Weights of a small transformer language model.
Size: 9 layers, 4 heads of 32 (2 for keys and values), 1.75M parameters.
Training: a variant of Muon for these matrices, 83M tokens, 10092 steps.
Each number is 200 + 40 x the weight over its row's rms, rounded and kept within 0 to 999. Layers, rows and columns count from 0. The size before them is the row's rms in percent of the matrix's.

# layer 2 MLP gate, 320x128, rms 0.241, rows 49-57, columns 0-127
098,216,202,203,223,187,175,259,173,237,147,241,223,197,205,285,183,172,252,162,208,209,235,244,210,148,260,280,193,272,211,191,183,290,240,188,219,117,246,114,219,260,172,259,162,184,172,169,207,264,202,244,251,183,211,187,264,195,259,200,136,191,271,190,200,245,167,208,197,211,221,176,198,167,277,201,291,211,230,258,177,236,231,244,191,199,161,216,184,161,209,239,242,250,189,187,203,148,194,253,186,136,252,108,284,147,153,170,210,174,242,169,225,162,141,181,184,248,254,199,207,186,206,180,256,240,191,214,174
087,195,235,145,189,111,165,142,130,255,225,199,217,138,202,179,154,248,205,194,186,162,225,161,183,162,248,182,131,182,346,202,173,246,226,206,195,239,207,325,159,198,130,244,204,185,246,218,238,200,201,199,215,278,163,180,146,183,259,218,142,226,253,152,253,181,185,259,209,227,216,177,212,247,222,216,191,206,154,241,203,262,289,177,226,218,227,174,185,179,176,167,175,223,210,257,249,221,238,236,165,181,183,239,259,219,186,183,240,187,150,202,175,163,242,191,179,209,211,165,125,247,222,231,201,281,182,232,219
101,231,144,188,135,188,241,147,162,188,184,244,135,192,205,196,194,163,184,276,167,287,189,257,188,178,197,183,161,123,184,142,148,238,261,293,149,181,198,213,217,197,264,139,172,235,240,186,219,127,192,214,204,175,186,231,213,254,195,164,206,148,186,173,197,192,234,184,175,187,252,142,196,193,258,185,273,167,206,141,186,129,213,176,193,224,152,169,169,214,250,117,216,212,151,221,220,222,150,133,119,258,169,258,252,230,147,263,184,241,140,145,173,195,186,210,209,230,239,185,161,147,246,169,210,266,217,215,157
099,223,82,259,191,132,196,253,197,156,198,195,171,128,182,285,245,198,189,232,168,198,217,209,172,245,210,143,213,197,152,156,185,133,263,192,168,174,121,171,262,225,160,205,234,228,216,198,173,204,180,243,243,153,241,206,229,263,181,249,185,183,197,136,212,186,223,223,190,186,148,237,221,245,173,184,201,151,94,186,208,184,283,110,160,268,170,219,183,207,212,179,183,209,227,254,243,235,279,160,201,216,176,141,195,148,218,187,221,143,154,206,236,218,258,152,166,296,227,215,175,221,172,216,169,236,184,167,146
100,169,307,180,234,203,188,187,212,266,207,216,190,211,218,181,171,268,208,247,187,154,122,238,242,151,209,197,187,214,173,117,222,290,271,248,214,191,219,184,220,201,238,198,210,138,192,261,208,190,260,200,98,190,136,213,190,230,159,194,176,228,151,152,216,203,220,166,201,204,232,187,203,194,233,221,218,167,181,192,276,293,236,170,213,201,228,214,114,190,213,162,189,221,197,258,250,272,171,219,144,216,167,224,250,224,198,148,238,161,127,173,248,140,202,223,125,92,185,156,227,192,209,195,166,128,238,227,202
102,213,204,187,231,227,231,209,162,220,285,221,189,167,198,292,226,246,213,282,208,189,165,181,170,258,174,105,174,214,250,208,140,134,248,155,273,229,141,209,245,208,193,204,217,193,207,187,197,272,247,231,174,214,201,159,251,230,265,209,204,196,197,181,154,206,167,241,218,164,221,287,259,263,192,164,151,221,253,183,148,168,194,228,175,294,198,181,256,276,161,147,160,168,216,159,207,190,86,220,234,144,166,207,218,199,125,181,164,187,138,174,158,195,194,167,198,244,174,222,252,247,212,175,203,155,184,153,175
099,284,202,213,257,201,166,180,253,211,183,131,234,229,206,174,204,211,224,173,193,192,235,190,187,228,196,144,194,194,199,286,234,184,230,158,220,299,128,201,178,268,176,129,162,197,157,269,257,274,245,148,211,116,215,240,172,219,136,290,219,229,223,233,168,150,156,239,188,175,172,188,182,219,210,184,185,251,178,248,147,194,198,196,171,254,200,98,214,208,190,179,191,203,126,173,164,225,260,136,175,173,180,252,112,106,280,192,237,225,196,223,229,212,233,227,207,192,238,215,239,208,212,244,172,213,182,239,217
105,199,220,195,181,301,236,195,205,195,179,113,204,228,207,212,114,250,180,256,184,196,270,191,258,206,218,196,196,251,215,189,199,187,253,170,261,148,185,187,213,138,184,192,229,266,240,190,120,265,206,217,217,135,220,245,335,176,256,157,210,196,186,238,147,190,116,193,235,245,199,217,185,165,213,178,175,236,145,255,169,181,253,194,282,264,144,191,220,126,238,204,222,166,179,223,152,182,209,213,166,294,100,186,183,249,200,240,193,226,139,206,163,205,197,200,193,167,201,184,231,208,214,220,244,224,234,212,215
094,145,206,144,312,278,210,204,179,282,200,268,196,199,186,221,174,164,199,152,177,195,220,254,228,183,205,151,120,165,215,235,198,213,143,236,172,192,218,146,225,191,182,198,195,113,280,176,196,214,240,185,132,284,147,212,160,264,183,224,214,159,127,149,146,225,125,212,176,170,161,191,192,202,179,254,186,200,154,246,208,224,148,180,185,257,231,198,188,265,159,231,239,206,246,247,205,229,192,219,129,194,220,189,237,203,135,221,238,223,171,152,234,210,146,177,196,327,194,185,207,267,230,234,166,219,209,199,176
# layer 2 MLP up, 320x128, rms 0.26, rows 49-57, columns 0-127
096,172,202,157,192,176,170,207,196,229,227,268,197,174,234,140,240,141,128,244,222,210,176,185,182,234,158,204,223,190,190,183,208,203,176,192,205,308,165,173,198,204,306,156,210,241,247,204,181,144,195,156,132,230,134,164,164,211,160,193,249,165,190,196,209,124,145,122,241,233,199,283,221,174,168,250,170,224,183,170,185,75,189,198,120,231,288,244,245,212,195,192,190,148,217,259,190,207,283,113,203,188,194,210,196,259,212,230,246,212,219,146,207,155,219,181,201,210,172,171,237,262,168,189,144,155,202,178,233
089,244,245,164,212,163,201,263,258,175,179,175,192,150,273,207,245,247,204,255,191,207,149,225,232,205,269,208,167,207,276,166,233,125,160,125,123,140,202,231,158,162,184,253,216,237,191,243,206,163,196,209,215,137,235,127,183,191,169,254,229,127,261,214,294,228,193,183,283,230,171,162,139,255,139,246,234,179,174,222,268,132,248,206,215,222,222,174,125,115,254,174,245,220,207,191,241,196,187,194,242,139,169,234,235,189,189,180,211,203,161,139,182,217,197,172,203,217,168,231,177,190,234,231,143,197,169,181,196
099,231,197,209,196,268,166,230,239,215,217,159,236,206,227,254,271,266,201,148,113,253,229,161,183,133,232,195,217,237,275,322,246,214,243,156,137,191,250,287,162,240,177,189,172,254,168,166,156,227,183,190,177,138,173,126,154,236,176,119,138,241,251,191,209,184,223,263,227,234,223,202,207,139,218,146,194,231,238,247,193,191,186,211,190,135,218,202,203,246,189,204,231,209,140,189,194,210,247,255,149,257,180,202,241,223,178,231,207,178,241,167,216,221,197,253,183,269,191,229,188,212,171,287,219,161,198,143,211
104,178,181,195,185,165,198,264,185,186,259,175,178,186,250,149,256,282,196,202,255,189,190,289,208,173,192,237,192,210,217,252,204,161,181,159,234,223,248,216,240,211,169,182,149,224,182,179,192,135,290,164,153,169,210,142,254,189,240,203,263,152,133,168,97,228,201,210,166,154,205,212,196,179,203,231,161,240,203,191,155,233,147,201,180,200,204,199,271,213,211,190,225,199,203,179,210,176,301,265,104,284,265,203,184,131,262,157,174,242,207,196,271,125,155,248,287,190,158,199,220,185,222,225,165,202,206,176,233
103,279,223,238,243,243,174,140,199,237,183,215,184,142,211,238,200,177,169,249,175,198,248,245,184,299,266,201,222,165,195,156,147,204,224,243,172,184,220,254,216,215,206,237,271,254,199,195,193,172,240,261,217,171,199,180,150,165,239,242,209,165,174,36,185,214,222,220,274,143,192,212,243,185,209,186,202,252,211,187,187,284,226,232,217,215,187,291,123,239,180,206,202,234,289,152,230,195,221,176,159,234,216,233,158,174,183,282,176,247,203,209,157,233,259,209,187,214,180,143,271,194,196,238,225,185,199,160,231
105,254,224,221,204,243,199,180,193,214,239,199,217,218,217,200,166,231,219,202,151,219,193,156,177,197,147,200,178,184,173,176,239,249,203,163,163,277,197,171,228,173,210,198,243,125,210,254,225,171,136,156,175,224,222,184,191,265,181,193,237,152,196,215,182,128,215,201,170,175,201,174,234,163,278,243,144,193,165,207,227,226,279,234,209,67,252,255,269,208,227,262,254,210,80,189,275,209,260,218,209,186,170,181,147,285,154,225,263,182,248,176,259,269,195,269,207,175,177,130,196,190,183,184,175,186,181,267,177
101,128,306,168,246,195,157,222,211,230,221,173,251,263,266,184,212,199,211,175,162,147,118,228,212,262,179,224,180,165,206,140,250,216,216,207,143,219,140,221,181,230,208,188,122,226,273,190,218,212,260,206,182,237,168,146,224,182,217,176,209,181,249,247,217,160,171,207,206,228,177,181,211,177,208,200,249,180,212,216,182,195,209,198,177,224,209,144,142,282,230,171,235,190,130,141,162,263,239,162,191,233,194,198,179,200,181,175,229,188,165,182,240,225,182,255,207,239,186,203,211,100,126,196,45,301,210,209,212
106,182,181,232,253,192,246,222,85,221,182,189,209,251,223,148,199,155,235,276,199,214,203,189,148,222,285,231,181,257,204,189,196,183,262,252,185,172,220,185,167,178,261,208,201,239,248,235,106,217,189,252,165,134,252,252,181,202,214,120,143,182,113,128,168,153,163,179,227,167,239,268,155,215,264,203,225,178,167,174,198,218,222,187,193,233,166,164,182,174,201,202,214,200,195,220,194,151,207,131,180,217,159,149,200,238,140,283,188,235,134,249,144,170,170,151,296,236,201,238,229,213,182,204,177,236,269,215,198
101,228,240,226,137,198,94,180,230,165,166,126,163,185,131,146,199,266,201,202,258,205,121,209,291,207,260,203,232,177,218,184,167,202,252,216,188,133,186,235,189,225,146,209,217,269,175,199,201,211,250,236,168,180,175,164,257,174,178,241,213,245,224,158,227,228,266,178,228,240,192,239,142,213,213,206,154,274,195,190,186,192,198,227,197,199,156,203,183,195,172,179,258,301,191,177,232,176,207,208,284,148,129,245,167,189,210,228,210,154,171,160,188,154,259,210,135,124,237,125,127,154,248,230,248,199,210,175,215
# layer 2 MLP down (transposed), 320x128, rms 0.0902, rows 49-56, columns 0-127
100,180,141,166,200,208,193,269,142,262,196,188,254,173,188,197,211,240,204,266,195,165,208,158,247,178,203,202,278,269,140,215,262,150,195,205,224,141,161,221,197,183,187,234,225,226,182,130,202,196,208,245,181,228,173,191,126,191,235,155,157,260,204,225,233,189,221,174,148,196,217,203,227,174,167,273,241,197,214,306,261,179,178,229,203,210,179,294,193,250,168,185,211,211,269,186,285,199,181,114,197,247,225,240,126,169,248,176,176,186,229,136,243,240,121,105,267,187,176,144,183,202,166,179,204,215,194,143,203
106,112,235,204,278,150,252,147,225,132,229,201,254,149,122,176,286,168,189,212,120,243,175,227,167,219,246,168,159,183,256,186,230,199,153,199,212,253,237,167,225,215,221,250,233,202,168,228,162,187,226,178,158,249,240,144,153,98,209,186,213,162,241,261,153,262,269,241,179,202,199,238,204,258,175,203,178,212,147,176,291,199,215,197,179,217,193,255,232,200,199,150,179,163,246,252,207,235,222,166,210,232,185,166,241,146,244,196,210,133,211,266,193,192,207,191,295,179,191,183,259,208,229,228,149,247,189,149,217
099,191,227,247,189,229,205,199,199,172,165,191,154,227,168,219,202,238,266,158,153,180,214,177,175,261,216,219,172,126,177,196,283,184,231,268,238,222,167,201,157,170,252,160,258,239,158,160,249,196,241,209,182,172,220,209,285,249,195,227,243,214,166,195,218,160,194,126,141,166,229,126,147,173,185,216,237,140,151,190,96,182,209,205,228,225,158,133,220,103,246,168,184,225,299,148,185,100,183,260,215,259,186,218,201,187,199,234,227,243,136,177,140,166,202,185,197,135,190,144,244,175,158,161,173,216,211,225,193
102,208,222,154,214,219,222,201,196,231,250,229,188,196,186,219,185,143,213,269,204,226,218,175,201,164,218,113,160,206,204,240,217,158,208,283,267,251,172,184,129,199,199,146,187,144,219,190,147,236,159,265,162,139,168,160,170,207,173,198,173,235,133,133,174,201,223,198,193,190,196,207,162,158,197,234,142,141,203,136,115,225,139,203,143,192,192,155,244,145,213,197,239,110,139,196,182,266,218,228,187,208,182,149,276,272,290,189,159,218,243,219,178,218,201,96,153,112,232,217,180,162,226,236,198,177,246,227,211
097,208,179,167,219,230,234,161,193,228,171,187,167,267,179,62,262,215,201,193,191,206,146,205,202,125,246,174,202,248,219,236,157,164,203,214,221,190,164,257,225,234,95,162,255,240,249,224,237,190,226,190,241,187,184,180,227,164,205,185,164,213,263,251,177,144,219,201,226,258,185,218,243,186,161,175,219,135,266,166,172,208,223,156,171,138,179,142,165,208,124,145,199,230,159,259,222,130,213,289,203,206,148,212,204,141,220,196,220,191,228,183,218,260,231,247,146,173,284,272,175,125,221,170,195,240,170,231,233
105,175,207,164,164,191,192,201,200,163,142,211,228,203,182,182,131,178,239,193,236,181,247,229,203,168,267,187,259,173,172,161,245,170,213,144,145,186,143,205,190,190,244,177,178,227,184,191,127,186,141,122,186,219,169,219,195,192,204,132,237,186,235,167,243,175,261,183,123,249,182,264,195,193,186,213,183,212,127,211,181,262,200,226,257,205,170,193,181,201,222,176,245,239,160,131,185,213,305,215,294,216,117,94,175,147,220,186,241,116,198,196,234,155,243,143,224,220,169,229,290,220,247,209,237,200,197,185,114
094,256,185,166,175,242,204,198,175,139,158,195,177,223,166,150,224,128,179,186,169,197,280,181,286,181,245,199,225,203,70,210,192,143,201,177,253,208,156,191,292,181,167,131,243,224,189,182,244,189,155,179,203,142,224,221,211,270,115,186,205,156,179,171,90,228,231,104,206,175,210,255,185,218,121,138,186,186,265,217,181,195,155,178,208,235,224,264,224,188,211,143,229,212,228,181,151,151,225,199,187,135,169,170,187,192,149,245,241,194,136,165,212,189,202,130,183,204,209,180,226,154,147,227,221,182,179,210,182
103,219,115,189,168,238,198,237,189,247,227,149,125,199,171,223,131,154,244,155,149,242,243,248,143,247,161,199,236,145,203,188,215,294,102,222,183,203,225,242,159,247,214,130,189,255,162,241,158,180,122,187,162,170,222,145,192,296,183,152,185,155,171,151,141,180,182,121,214,235,175,192,237,266,165,295,245,163,183,198,293,243,230,212,225,219,184,235,210,207,190,238,185,185,191,231,212,161,240,165,169,183,161,232,198,239,234,194,211,219,227,212,183,183,201,192,196,103,204,221,154,200,231,206,187,248,216,183,149